config.yaml
d_model: 192
n_head: 6
qk_norm: false
tie_embeddings: false
parallel_block: false
lr_head: 0.00719
decay_fraction: 1.0
train_tokens: 153500000
Each number is 128 + 32 x the weight over its row's rms, rounded and kept within 0 to 255. Layers, rows and columns count from 0. Numbers have three digits each. The size before them is the row's rms in percent of the matrix's.

# layer 6 MLP gate, 512x192, rms 0.0591, rows 420-444, columns 0-191
092:094154162109097137083139139177125136129121073151124067134160116103169090087153110122103113101184211103143125101154162111122107140146127068157144145127126175118189194079160190103161136122153151122152072171136114061087115099148166148125140124113126077082147158074170090120162122130130094164157090085164116116124181188067043094168088130143156157103095075188109132149136130109134149115127160140080102163069140117154099097125122134098114091117128044146167173092121113105102098132154069119102158147180157075174126162122151153136117168154084112117157146078147150119180107105155130124
101:124076158086140105101116153148053110146158120193092114130097149117171184132110163117111111071077101128109091142124178064109154141166134123123106168103110180171128112128150091072107130165160172177183167029136139111109110068097139110156122112053051112147104109115145094100146070118143135124117122150109046182123153117124111166120170130092082116161157127115149101119129171155081111138096085164099153109122091166109119116147175115119173183125135156122108135144147142051158136100159144125135115090138124112085117094129154108134157057154167145215152101141100123143082147157131196120
096:112110158150082122117117140119138100070139131118163132092130045184131078105130135122170088164122102150151085141136176140178107167098081095152114062148108131117159158064108098125106111116171130132142113118166147067159106147144085155136101078054094177118154159167057116119157120157133156107127177135123126116149121130098146066125103048150133115088113165143180158103100125116125110164128142063087121176160227066105142129123102196120157116101188143097181150116086130090140168125140171169148137162147101138133094133138098105145116151102173146124175114100106115181106068195128175107
109:133117124096085109056157111169091093083160187105133170128126127144141194157108140103123105157100148097131135122139166104144163119157100158138092165146172162178178164202076138117086128136125084085071113116153101135138121147090150133121033117139074137115164145153095136109159144113138091135144098151169071173117169090094062152102147115125145138118123114110170086141119112104095156104117092132122144170110133158117093128117154092097111166156170110088133115059145143102150079160160129102180087079207120175170162150127077089155089115096119183128153137102061166060135127136135214103
099:140161132155130108096105142114138114094113141114135160147129058100202103113170076117117093122172127108119100113135200165155162139131117152103189134135121134150099209076089110162168154067139160176060161166134149152119157110130108110147125147066104109210180111112145151125084184137140056219103148154141152080102120150155127120161160101112139177087134111146162137142133188114103033131107067132082134142148149111077134101119114148145104130103141069127155094131073105144120129106113147097099170186141112142154216173135163161142107143116113156158099128109160105109108101124097135187
094:164189127137161137131087235086155113139129178072125151119162127126176160083191151076102148118189111066177135140118109114153165144173115173131131070084121139088165109131147104073123158132132155167118105103145101119127204124201119107067116156181113115120102139112125173091136151201080169070158158110120082099123149104137084111130164117103135139077127204145142056152153119191112162197124168158132140130117095114113164131140143106165140140134154138103113118114136147156100090092156126148147148102095136127091167204144098134141113139153157150122146191155149127103152167103108121188
105:120151080095104146145170111077188133124048137155127155154143120100160154088094107126163128149199134156166127082097154129163190218189183136123107158127098141088089107112142094114069100113121104116145110111069120157185100127153129100155089212127081094105089115145110078133154137131122125135126086169097108146096110080104118145142130183145159157156139153122123126182134161129148145076108172128124101141069102110169147104105210091176063173146122125134143177094158099147118157081153163114145129115176082045089093144089148132155093143113139123139143121104162123099096110163071142094
095:106152171095117119080128137122149107144105094080107175107081161079107177091142148176095137128157079150066105111125102132035120127132135068136153112091116089145131134086082125117128127152159137157098131080170104124120115137105141153134137188099104167157151161122159138109129124148094140063124224092083156122113121198132149125103145108062165136100142183110147170091096140132091130169110136126118114157137096159142115134133126104150170134105181090176157137176142140132080169115141144109174193174156111126218118167127134112158092118106107171090078077061123123067089141172202164089
095:159139124111153085106133109168124146183150130099129112103156160108131149139142079106142102147123123151111078075096110083098101118152090149155115156147070127057079121116134073194150163081154127091151138144105150083075135119173103097133181122149128167080167183105121152174143159112121171156139092145174075095167157100168192133095123094096158137077076167098076146153102158160178133141098137148053186172086157195203154102081109127144173175138128136128148191114127114143179074151142114112083128143115139130134160208131164145146116160143100171120108086139131080160154151168109144139
098:097127133160142143138165167081093182121171110139137124113179125117074129093106161154136146167137093103176159166099149145151202174189114152101129152105143169096149157133092092131108135136137146109127086114181179093174140121079104100136111161160110132209169176098134130099111143141117158119150124173160166081142137100133138140185150162119103126149169141138080210142110090087091110111145147084117122109176115187088087116130149166067189199119195134113168119117167102089116105101107115133077142121085120109167150067135098157164082109126130067105200092071142196145150095136156131140
101:140142186073111141102094112161145145142162105152101115155165150122133128147138185051145138101211136121135163146117194135098160190140179086111126136132243164146128107098152118078137143098104156147147148150131096113193067117101104100128113113137130108145126177101133095110134087122089103102117107128111155104088117159152105220095143114050072102085173117105132122117106174179130114123121166088118138136101091115136114119200073117155179122103107140145142142162110137142164141141088101104155185127125085119060126180091096118073150179072072150146108151147186082137154149106133153113
100:151102100175106105106145138122137082107125101134153183081115181137097181124165108137181108146119098101164166164076099119089132121095109110125093153085145125167170205141158118167140164148078096120107125147094112148057092167112136143144049116140127145095136166120100125152110113040152068129140168098115096159140151121147177127163140116116169130146147112107104120107105177146153134060150070084152109151144100162082105098069131179144124116137117095160078107098168106141064121092162147103127097086193130083133098123183092101146144083070218091093171157096107130114176136096088133163
099:087085114186161137173055106157059165171127160188139147197196101171156122084105112132100122129083111107149152137141098170146072107140080153177069121167123140108200115142137157104064098154115095184088132104121170091128121127106105129154110154125179140156123134104051096147187160124161124187121117106097132155117088101074129205109150182062149125084124094105117117144138140157108109139130131134135061087092127115136094123143189114194140175146115128126118130148161148131108152139136136168115158141110164154120147110142155141190181125132170151134136113170108165109097180131112196080
097:080060124081167120154194117158125155158126082168138116113077155165151138126145138101107107126121063112170099087153155091144130124100122187149141070094133102093115133200164125128168124082152145116124136123201135122182140115103115129071111183074142195176154103152121119094145143091147114120086208174159146102075127157122120093101178122097138149092131140128126150138139112187142114162122135135096043161114182091183194096155141135141087122143097116102153146176067153101108106146123173088139086130089113151121121171103073164179095165181135077108124103091168104121135155180122132153
097:093097167129144131189137136119133086064099142145076099137080054060145115185177098064132147086094102085119115136125101125106121132147095159163133117172089150166110091162152060182104132175164091146145115101095098123164202112105129187170160111173144192138063134145116157117175102122135092094089144099135111119120127100112157153107147110100152173140130149182140112109108074098127161102162098157158211157151176053167145155148096081124215143128142121102111175120139124098162138151105121154107095152131106186125127078106154142138103110086090154174133148139106144127136123113186168153
094:147106097156199128075150120136119099150134177183158107170158095119143135158149106100172074118104145109127096144082113133178130130189116082148121166108128145101093190083149111079184112121166186131135111116163094175162083169134147152118152099144111143160110123158092071113129052171147089140131081031132149117166128142141129156144150106158143097152061114165129161107078131161091140157124093122197084136122170098118184108153183142164083148168163146211118153130164166143134159099103145075113149155090196123143107110116148123134138122158127170151161079086171140118098089101145068130
102:103097095181098104150177195118127147158138129103095090095164118138133115114144188165086079116153105183081126125123084082131215138124164107188076148125187176129152094158164118073115171187163182123130124117164191050196126186133152131099078127138137123173124115154126171105096158113117128144125117164109118111166151092131133128096149109139076101136174168112120144147111117138144117075130114109153061138172146124197133087139140132160135139199095118085164134147122143168112093115143149124084119104155146174115069140185123070109143148115132134114076084119153198146090168145131070146
102:103128159157115154154101188140131131144133104144097158113141142118172131111170147152172139120151136159171164114131148104110089148085131146166145129154163091126072125151110176194154069085111139165162179086137150143119145152146101118119173153140113133099145143078132107096164114106085127110156222159120185122109128135123122108138094166102124036118124139123121102098144112179155137046154041119163177111193167133140088096146096083145104076128117078121077147160143086167139120110114118118104131155183172149154156117118106115090204173137101130168144202196112183116085054133103158092
110:132134152116130133113156121155129156101140095101217170096060108106111166105170131094102115108153144135126134190094111124118157155080121108133144129103107155101140109151125057137110182123138184104140121100105082104107109118067108078112187105140165110109100101116094205135079142192130116170153074111120093148093086074202081127134114073166116113178152144115190128156139139117123126183072117103089137173167043143123158104137160137181100049101142145111137075140154101104137134120207156116116105108123159158102151142185134093116123131118093164083138182135089086091094133172167104120
094:114159103205108132132151109132105152118126093123161075120116127142090117130130089102175113104151123127170181153126096132130145135078123099162134150133134134156133089136125097134125109117100162148093047115173105054179143067078123159100150124155121167096076121160156155160103175119149089094177093124144090150142119120159155159173146092079120144084162111244186144104131136075102188137123082101163116096107162164172091169122118157108109119142125137146124101165165129038197122113157173150066115083127093121131166120074188114113177201117168140125162146146116116170147096104133079128
104:128122158127138121168152166108157114096145089121110066082049159157110141159120179185096117155102116147109135119089116183131149175151103154146153132115089125123113183136115091178095103135104185116170101153153153121118074160181158121132150169146078101136131195141077133171124139138165136082135103110150147158139144211139091195140102155128142148196085145157081187135146170108116187110106091184105067100095090121088124111096134082131170138131118096041126175139086139148094134092092164217171144124153091144128131085141081133147145102139074131115137153155139106094154166133108123189
105:139153113131182114122187096095094125093124137170163139189116156087106096147120150154079118091140142170152064123129111156136148145139119132037121148085149129129121127092122184135085098146120124132134157169101155097154079072080113204116151150073130200129107143121098130111134074155112097178141157181108120174119124157099166061130099113182120145124163108161116133101117161077138170088152097122101097195147083103146172122111082128147191153185135156179173175091145140097108152130119091107126151159132190121079086150158180120115112105186171140095168140135129177134175135185060115156
090:153136145174136162106155135080153122187110103135110183190159080116111115127131159097129154156144112114149191161113138061132119083108139135091128177146137127107151085166130121104130180166108140121089070136158120097113099068134071135118054136137111149113125147074088159138117094056110103150158127164080075180148139082105105199120185142162122123086102161137062191077120108109163112094197158148113140164178083107176134136106114123060125150104108105125107152076137101127120148173074111127192119083147140100103085084109154142160128125147077146106086177119056101157149153120152091127
108:149173113094156129133120081108097079188131067148146125135128155104172113112083149136206188112113104110082093132111113141184175129105149137141119131173103173152121181160121154101190101120106135113106139112189203170128095124134145110113180153153121177132129132121139119149116173110161103104138122130112083101110139190052098119101125120166174174107133152149131110150107127073104147084114127153174185120087126178116174172112140176142129139146144104113057131137147114100136106184149134098163179125171154114136168140089143120079128155080130195107079227096151135086080149218123123160
101:206112095137175070183089169103145107086093086145144083174158126063099141222116124071129142058124108161078086129147105133152155147136136091131136130152122149165175132143146193145101123133104129157166164164128126205081136074142141161122142187107152201168179147117101170139068162089111128191188174119118144114147130081133127138113188151131113115188113142121129078095133107118106122078164114101107105104142122078101126092145118183151128115188112143134170119153134144116194125119160110114098147137168149098120132129158128123178120132065128119196098126177119100168076113121138117156
# layer 6 MLP up, 512x192, rms 0.0551, rows 420-443, columns 0-191
093:138104165133131157101191133115098137115163068133148120095117159113170156123117113094106127098187133130134177157123162127096165103127175090145120105164158116118098123081183181130129121158131121096183140140167080119195124135076155139093112105112136127122085093064153071148147142143137057159172106169164126124159119075129125174185050083145126130121113079102129169125111136131136106066174150161117147117106134181171108129194215152124158096090128109194169140079140055092104147163104152090138084166159145123103131114134133220144077071085144097115131118097150135163182152114135106119
099:131125129092089211107127142124144156049128117105162157165134163162174158182134108143108156127167139116106106149136123165169117090148152131119165145148116152113124112130076152176100102095105093073123142079079174119123192095112124096147089200134128086106104047175075156152150109148169129142133147054138150135086060144110139112114097154110146145138091123102113115118095106125123073174154109175093094095121097186129132096090128112099117131051050117118110107155167122170103123174140087171168114105094130146147175132162071119052103090116127116142112141121159089063137148088098052127
097:150111082125137139186122145131115120183143133164099095131180148130192132100121141120164148197150103147101138147106129104147116132128116106135112138196158098185127150063103085141118115119130183118115126066132076160216161105138115128113113079106120188072037120116130086146110202116140137151088150123117106179077104142203143173129099108134140208112144122135095161125129136118126172131093157124130147125137046170142168093088073089105133130118140114098110126111153162093064177168118065122113143153078199140174124145102156152149134108178101145121075113181106123111076166160130096125
108:142119115123095174136119089107180080141156094153109128109147131144122112130136137044099092171152114130014108137136155136115131086115102152122143102112130153123090157082157122143129139118149119094119131136102133169157160150123098136202091142084145116145086059069098062150096112116144156089085070161111123122089101195123132125163084144107162184091099081119095165119079130116139091087119153107124092164122105129158184169074095114124111124117171160119114136129137144084167100180139113188126144118155173180144124204111146155179104125155073056121188166125082109083162102179068154116
096:131104150123186147154106150158085116154081200059089131109130225138061169120108109167114083156086196136061081192130147079095143145124147112137117120136094144198101096126110162097089150177088098135186140134109114103119112119070146178181075140147094140144167091100148128138138111173100157094157124166127112112164045090138115098156094102149119138133194158112101103126162129130086151147114096162117142165155134122099141138158129140123177174068127181139146143155102154094128084100103117168156102151087117070141163126107116078085123153176148118167156116121144151140113126162206152126
098:152151107073147115136176144152055158064165129107151121140172084124099118147102091131099082125109176124063122162142103138088129157058168112077154152047091066121159153084124117162122164112139144067125129145127157114095093175100084115175147091175127123064146066113140134114119125142083128111123183202107088115115060153118199120141085152157153114103112139116129123152145120095137127075149129130118188106104168149177143133122118192090114113128147144187084110112142222090106123180127124160112160137166127140111125184081125134156097111131107075167144076083148081133135103127121141092
105:107108099153136123087179188155121124113130170101151110137098140144085131063111194122165110177145124117104063144119185134115135146140079211115082125114118158134081124137120161150134120109139112078188178170161108125101181164140163183081039138173139097100112148151117145107102112155121170127117132071142051140135156109158213160140135160148138118182116114150140108186128079126126085131073128142148133125139145105114205151105155084166117139112107139117129057140131094154116146126043094075125109090089157183111157118118121090142122114162086115105120061076135155183128093112173122136
105:107110112089111128170171097079080157181155088102154098104125107127159134091125076049126159108116123093036104166051149158176147182110132110146129157155086185114136173131138147083135101131116127157097131117103109096129181122148128099151112133181082130126130135098124135146109049102080122118144095161167088108090180153114095077192107116070147091123120074118110159125135191110121138122138101115103146142146156171096135145108069085118104106117164146071155137103170077110175114149087085163095109111112176097094185142167076076109065147125107140123118117157136139145101140108178191182
098:162172125069106184140104159132150148120110125130140140169106213199123173172182142092171111152086116183098152058150112076119159098145123121141125149157117060145102106132145134166168139164103086154131054113137123164116120104099158150102162087073145158128127113136140149151154112057142156142100093135151144123195180134147084165145078182135168149154085041101099188173165113149114133164192105174138124133131126161162116098131098117147137096154132165193105177132084137081080170096159114094114152127179125091112122171161151123101145072147160147165130086102133142104118167091119139137
099:100177153095081087152087131164162164109124087080155177093152161115100142081129116210123082143153111168130152120071136116117105141161166161092127159132092191135099070094139144113201119106103080107132163131144166133127102142148190097142158143130099172125163161111144111071160150136137116201136138135096129088136107113171126123060097156090111125152135106134083160128132088103074112135067091137034076174171129111161134146113080153212125137121153136098149101181136079146104125072158132156108173138100104156155162110092126127122166113165087105125125116119108082193138065159144176114
095:091134091152126153158122139143122094123129108122161098083084139163154121081113162116090069138154150101125140121143167136086163135156082153136071046106121058126149161105116125125160155097101084157151157165114133112172113149164140197153150138093137150157160192104122100131200085107128129126120134152099123140118139179099163112137158153125153141134135069161124149123098153101129091235168132076196108062129156136087101122144092143103092091063185124182139150126141150104139169106075186050156111138065125098173148168119131111143168145117059036131131137156124105102156126134118092119
101:160108090144104106142111171113105138116159151149129188155114131129101075119068149146104143089060164135140164072133169167135147106131177197086028177182068178083150149143136106085119138166109130145118113187146106145144164104102136165126109196152129138140092116098078127133097118148131111107152095139076152171133092153059095120091104087149126156137147091138100183114140134160143139127176154169217150132141187070092128144151193106118157166111159144172111208141132141119090130080099099121167136093087097119099200121154132111118133159152141130106132136128158143139141120169163059098
105:053148170134142140099139134126125100106120091187078139068162143109127169115132107121108098186153116185129122121144157091075127126125108104114176133077083150177072141187133163158126152097147160081090114160138111153183104129112123125096128123135185124144100062124085171107091097099101126125118127101108092142110092095058152118107085107161142121136087087178100120169189109074129106143106143209051149130181117070146136100159156055091171078177123138179156133086112132129160123151160171132162112076098109132087072089139107158147130126183154125145152089099138153104123177162089158097
097:134129110122111067139030161156170133112152126190140183143087088147113095098151141134106107142172122161131134143095156091140161169133139113177130154136183124131107176119153121111169136137092097163111155129148157098072130159163152160121085133104158161142137176096118106170135150176175114158043113087099149127064224158198125078122139105073128121107123120134115169092174120101073069173106108156091121136123101117166181122160188108185114120090161114183177147146105102144103134067163154131099117136144126102122108092128142182135209116149105097115097118095090149098121156167150182154
100:148140128101176136133106169139115130079089108205101154075107148155158119142082063133149100116098202131183119167125125135162146144090117073067094166143128164109165094130167123099117058102060150111137131116121105108096097148129133107116086117107139175068074109096116142190121123088134153086129164138185176190168100153104170130115166163189164108134136125110087108136122072093057105124151055126050088144164123129128129071117146137168166108100139076145104148108124167113100134122154112149047085153202134111123125151161150157081138115127137133126124129175120159167123141125181176119
089:150150094120133148128137120079150165136097096061112110133164129079048165133131163135073108113154177061109075115165127147157139117107172125120110063149104077162131142072145165124164176148179147122122091085143083173192152112128074087121075109171095103102155113094184104154162126066093085101065158121117096117178152123178145146121094072133104107129115185141125162071102099145146118143174070147105123114099045178141093077140102109132106099111083129124115150182122092148107121100105126179150123169131104182149136131092094169132135128134127166178138129146100103064125175094143120161
103:138172116162113167085134107091076134133135197100132155119114145112141114157103133139109111087120114104109166077097085101151183140128126081144140124036123114114078163188117150116146186121147129176087167189165116160112103128110140120087114167158164117108177100137158142100115126107136115151135143145161172134071152048111150118175134155197110055132110090137104138129145158161115145167072175104136160127165128113135092148113177130173007092137182140113186109142117113083133143181108151080132158151111160123117130085145115144170168198072169087160148084147150094116129132159084123146
099:189178152167152084118155158102117110073182115123067100162116106180105171119118105067169136126181166117146154139145111155145137099123145098082073103141194092184192114154137184077147149123142073197165154146105090157166166099126137188116082174153136158140155153121145096113139093168073133138198146046101085153110141122077100141125135121105170138108060162141122132080175101153118170154121124141145162157178125144155056148105161088154146100140095123104145121152193136160107167149118107115118113144095151096112127076128136084119191089085087112137119123152178139119132121175129128141
112:122137166132100102157128075117140084138135148132111164139112123130073162160107130117133107152167105118116077102144168164140137107119130179102111174160149151137152137086165175128118127161122155114170155151108168142083134117129183180153100156129135144116129130066157223157084128091122148093143142117132205120169187173133153129160122109156116140094116153152079124153141164158200126054181149157154092160133150117147185090123107124115107147121026197133034178144157194147156116104112103140107078153172126149138069136071144110094141180186106143116119145117059128140160149175118079129
098:133148068145152166173107109141169094127186099151209134169061095188126157135116110150110078118128100079111119111134101139114117137150127141155106155093100094124118108181129155141135076116151131131113115127131185093130134113088133194109099144175101107133125148154095113140138170072036167075144141135158060081110108159101160134063094105111176120077098200151061117136196140144136152094135111124119167104155147117170090135160133167128158153130149159095138128068143113097103162146116157104082142111121069130118155137155187119150113160129134109092109189073195156060180131065107121121
100:149093062123131108152132139201135160149131139116147100175117150084157130188150163158094096129184072157167145146153162132115119098122193183086123143155133114116141135160098184158145136117121159178170135114124147110119152122107059169107101164141119105098099115113170095091109088128100137174168102107199097160186119091126144126164137135168131148120117113114164129099143159149150141129180109123072137121098074151100157123099135115182155096078159128167105141119140196147190127045141131102151084175126067148093123154199148104194072160106129114087207185113172140100121180147092148146
113:117134180114129150115185164125171078120126129145109169131167136093095171163125140088119175117111131165089165120165090129089136161107090162110116092132118131105131125155113062160189115086167161106107117139068159164123118147143071089110125202134116161164193141154160188147052116125112185151095148114133130184109120121127167152115161086065121188091138158168132117084108082130136168119089147116160158082196115078132116103128139127131163153128138220164174157228097144147161130139083188142155118105129155177096122118127134155104136173112146162071154129155135129118132120154099054155
091:106092152171116146124185089091184149118079088160091141074152118086128157125099158141127153184123178117140111067093138088053113083180112135161127161148101113132128107051133110164113082109103205164110078115129108189176141094136111113152184108107122107124135105130104079120129121105112089108109106110135154094165110156132169112127093129098155164066173155054131117178144149100160100146117093131191077111174110122155123143108093147135100130145169145143093179131121088142133179120180165084158098070200143120140079100151118074101096125108121101100203126189118111145145087184114147135
103:142172151157127121204096078105116117161171092099128142169099120091080164160102099180124120130085108161144121048156174112113161108159131110083166096128144164121138144113054195134090138124108126144130205060135135109179121126107190121101125114088172139130136139113117191129127098160169142129137093139151110163148084098139143067084087094129099104108138117141195082121101126096138168139075149206103070145121173069141146098171125088061142128118091139123096131139126116167167157176130120143215145111071125114130129077120146141129150157168125107102126160084090162097196106152162107141
# layer 6 MLP down (transposed), 512x192, rms 0.0572, rows 420-443, columns 0-191
097:099105156134147146161200133113155081141170086131110117084164133110157135126121115070196161073173178117094165118169112078149188101169099117099096117091143154175115109145140150135074130169112092113099109140133102143139122189119148142114147162125162175165133069118127090123142145114091130094093160170166069156087157079159165107114114127139144134110127076185094137150099081141152160111174072126163161156153127114135134120164102093108162081122061198160187107104149155146094136138129152168087170074084160099147141153169169060067159170157148096170131122113186084125166175121153110109
101:046078147089136130168063148145097112121133144133088160107044138109136171155117141130157128113164134085111061167192112149149091164130092107095145139127109142185142089153129125059090115146154129086143157083175114143110190126137133084147125126140067115120077112125115118104136098128095176096125108121117082148123134141091157112119080085104164130098167182132114151047157108079129086087133104118128092140169094206152089128202176179136131175139102155136129132174143072087174107100181113133101129100157113193141120089196110124115092096142116100118106114099132091134076097161188148148
104:181153062160134129101106170148157078148077134159175076090139077153177160161098138092121081105154125149071100155142117137131117147109158120047131114164116126129173147084110128147068123088183090132185106204122131139187103125138103146165162133142123158115085212136098087110144067150099114135145162123120164130168139091097132142081160088112107084120165139096137115138163081177088120113209136117120097107138120109165107176108110125100160179096159148162157160106186106125116141132121140123112190123141129071154144075113174136121137091119120195166163119107094101129086190114093191157
106:123086070159136165116088162130149097132137154081107131114105102128105161162110124143099105116151122087112111081098122150138063175148137089118115147118141177134125139146124114145107124165148113071124092142068105114130154155177131124118158106075090106210143069093173108171107108151124168121113092109095146038165078146155157091101114140130154046081163085134089145084087162101072150197067151133137092131112107120115108133144167145111096132136074114136122145164096151123143090105147187109090174163148155077102105050156127136089047197137182075129125137116096141088094098156078123117
099:116120158153123140131142153132112119158108117092087165119095147152153074109158148136090169038208112114105124131118144171136107122131133098161157129190128134129106192168114166131128201068129155165090122086166117141111128135148141089108161144070060063162147122148153088186088080146166107140102116111191140096169139178180146125139136108107127120076079162181154133096157216131104122071127151124166122138165102132085126101090093093150116079156128152163112107097086160123191152067158130139084103137138094130143106119164139128179079187130157146124137197127184142107139181115168129102
095:109116095101103140144164097101130082185101198141153156175149188130135141057177157171159158102111086188153141181179135183115187122150091123142111147067183106137128140185094137097123145131099121119077142104110083153160115097144211157114097159115109068111162133159082085158148062115092187131145093108113185103140137158110113129128082112056085119164157167171075138137160126085121168154144122146079126097150088117169130114105084073134100161131138160120114199159109095148143130134110206110121130124136120097164155120151082137128169112155116150132117103175105154160167087136103127171
102:130118158055118146193154188106110118114144076156131149187113138102132083183102153203121137056164136101085140142092124108125137117124107159146100173142095165120111111130119135094138188057155101122135083142134137165139082133131134169164126121162209091157180153125064154174078115091109099170118177118150087154115140141076113139176152068109155158106128113192174068114127077150141131154188160125127145154113091113155085090136165221133126164102112099143150144155126109164132110165129096141136134075136147106133130128164130092154058114156161167195116139120103118128177116102103065157
104:131109165097175109057072159187134156162108064092125122166129156113094147057126139159124132123090082140159059095120153154120153142162130161123154056125134126087084131156029074145142115168080113126164104170108131148181174071162154134114147103143078174132122122166175196139185058136113157161115148134127131094123067152131136138098155140102098176109089076131138123102102165165132126112102189144132165178149136185130125144066118115095213111142119145122113147124122154147142148147099104108133081192096132095133120111109141119113110084123108124143119173184123170120078139127173095084
099:154111148120070130115114155091143136121157075111128145153095160129150081147104150142135152118164146165115119198104140152140153097143060151154150099124188161197152187172191163141101112109109061209136122109198114125095115160144175099112163172149074116143091084132108156103113091123146178176127128092126139150143099115102079104192161133146116114129106070097190119114163197137071053152097121127155158087132124160120084117098151108107145142096134195151100123094140080119151159136100133103084163095142081091122102157145101104110133115130166107114096183164127118062079120158070081171
097:148159133116169148100160136167123201163140143106125119129161150120090137160120134099120107115104102110085166179153165095102163127110082105185143068149130078099158121138128123126118096101160149219140080121127114091115142143106111153101123113160190172140034200099198137105122105142124116087069080152141075119071138086129127108172140116159094181134076155133106167066157144220208136125160099182106156129136113190139126163138135166137157056104114073133123172138156186154129152151108140137167159140120119105119139063123160145121090136104125138121099108154133104091108136080170169126
100:177142116150133078160109123056126123133051186135099143107175122114191042084202091155177167127179121142068167144153168103121143149129068151162080117135133162082171124108119114125081098121096097207145192119155149170146098107134163137141102143142155159154143106118140177092123125138097110114171118097062109136084185120179159121122212161118143198129142129117117126123141093090138104163130130083141157125143109113147120156182130185173149181129135159122116119169112103152131114134081135122110174158144133121068116167135118134125102109168151155104139112214071184106127162139107118152
099:151143093158152170124110076136148069144106138104128126092105108156121134132186089182165166160120160170142081107138113134128155137089146124131129076141134096078074115177102099161126137119163118071117112144122127089078144155128085124091196142094141117102119158195178144117154129183139114128135089097114080091113164093116174165113134146054153127114118161078097089136197107124107097090084120114162114140143110079204106116072096119116154120093111178136161111132147134133176090095130142079145075201167107115127137123092149111095174077062061098079149126100078052132108200133106138149
105:103206135071144093107115125080112111114126125079083096101128161096121096108101103142181151174087070135111115073119164068056152040195072091144128135099092056169123099126120145171109131154158126123081184131234167133105165120124168115169131169073122132077128141185119144103103105111089185122150130114127102104184111133082176137129103118137086126145118100133154148160113152164055080120102121128120115148136084138135174173119097110098098098112100136083144156079145103161133154097132121081087178088123126125131089113113091097089102112150145122111126194136108100098158119136110124094
098:172130112146149152117121132108177117071138109123146116089142111113072089122148123166158181157088102172148132143088132120141090141111187166156146146113117150159181141151082146099067121107071156155124112166136100177056114131177114138139147121155165132168045091156124146092128135134148186136101138156129140121134105171120152186097195132153160094162097143102133129129135124117175167156172091160086085145120018133117116103095108107124115052199181129162079041127156116160106115124119070095143120121116127189175062086126121103199175112143106135179141095132150112152118130134119087127
099:120156167174116122184149116171192148150137101132098151170136156115153064132124125102182128111104091120147141144076172129111106096127116117139123079089177064132103064105130133137145110081126093167164115161130128119110141080117148120177143106107130193113095121111131133098197094164145149087133122127135171081125150133123158150140069147108137095098118205128184108146144158129110128079077143162171142134142077137099096139114137062112187207102118139146094106146085113104172164133062051098139094182093191104074162125101089134195154082145148118106119089099103120121149062195150103134
094:150151060136130167096093148165089067146098173096128077138184148124197115150074240100057103070146149177177150147076127124144075073126102139153115142115154127105133101068153115142124159115158146122172149160171121101146141071105124083115109090183160138167096100159137133116105100108080075118114157103128184083130101138109085121131151123145115121110113131160154140126112111167040147186169164121106179121105149105131147137154131078131166148115109121228174129151153124156110129107118138161177125109148154152154096135120119121103189126116148147194112171136174130104157142074122131159
103:129177137122185081118133184127189182079153103174166107194109135164163136102133085080122148055104114123126124139113095093170100137047133146117152108070152179127114118070166142134141111181130134114119115147074116107108105134147133179138124107149081174073079138147134132161088143105123172154108121094140142084076127123128134180168131109142107154175091107148122131085074171113155082087117099093134140159198109154143164118145131204137122105134210179139122076145089146093122157134151158078074158121143112135137130136116127183104102144182151028126117124152104092103081087143144141171
104:192185104081132089161158116135097097110125159151143150160140185095129146193137134119102195110109056129136048091160156100130146156147144134097165135090092212131168129148183107102156147151130131102095103139131149157159141144069141128103133108165147133129149117178146134154149104208102105100120109115110114176159132103115105061108190096136135160149194127159109165118196144105068165168163200098076136162130163128124110131138165134101096138058147155176191094116124169124147115113102123150129092099138153114113075145107126139148073104112079137075095069092120072153136152110165097142
109:140089061111154119088114101137098143173092105157063108148138140135092112069126146182121139143178166096120123164129070135108136175132108118155093118178080104068112095120134095151146116139151073115107088138139066177089095131132100097071078143148170140107114069137136125082128154170120158144093145103129119153098144174142121169093052170095101119152127150140139061163124121121128074106155053146096052135159090145164178144141132119240158105136129164099150109173123207104126131133112155117133091118118105083105155070126114072137108114170108056171158134115085153116103095129139116130
105:100067164201168066127119116125157074149184160157122096158043123128092151109115084115166092063147069125087174101163073130107095152119170143148136160134165127117088082123074157144125130138117077163125141134132195164199120130100170151093103064156184134100103201130125091080111171115081130183082139144120121120108143188100133114107116086115115196090151201105128138129136144114099161141133123100112115152155132156158142158108131179110126216078121116110118111115123153131120152097072168103116130110165116120181128128108115100186131102162116117143111114147149190105146181130142081143
099:116085195134129124125148134112085092083110166115134059128161143085155131217134151190113099122196140150133132142169115121111125152052119108105130182120151178092117178088204112141127122101133113124117163152214123134105064209120094135144106102126116156118089146114160102126124105094141119131139082156106079131124200140097143098161103136190094147095109116114075077127158092131159094166169124132086200153106178129072124109125130082126118104164091144129068164122146137126171075155112117128139157120085157154152194176099136177150183145184099132109130124106146178120073153128119123140
106:138171151156097121145115090095159132119066079123124142114225104129126188110119184162114168185171153168167136158148149133134146115122085118075203091101106149183060142162141101160120157130171079161118099139119162165144142126106082136046099135078115138132127183160142116135166064155181084171161089132082122109105156124146116113069100127103150105132095094111160132088174117107092090128142142127113178112096189123144072172081149131119129173126122177102142116153092093122114068114165136148149127157134120071158084095142178126129143087112090104189106055124145098166142090109125144157
094:110176171139123138175133158095126121206155151172147147112071069137162143209092151099172155136177136085146106092138140088086156169116107097101101169148115142117086124142128061157104150116120140125129110165163081114120103059118121170162061092070110094149083101155151132154107078116164133137162148145092112119154124146152157180132184140187111141164145152159051145146151164139166066170183132157161160150130111145136075136125131150067140155106126148148112141111126138170147165097099150127083093018177138132135133148106145139141070097151126123062132171152089094129152187104132140112
101:107110147113117088119119171103164175186184233092150127108105127097091184164144120076156103099085159141112127072139169131127150112095112109112150156140172172119125170129104076128072095095137137116159143086085106171124168103078102170158113094170170078113073154154131126087145113115134108051157109191086136089110098135120129111140120108126112064142124163146081126096120105162082175169161157079103121103092149104129171146121166132118121135153158070094134124126078098165101111109152165141097074128087092127143127100050106153081072121105131173099141084088127130146100064115190162151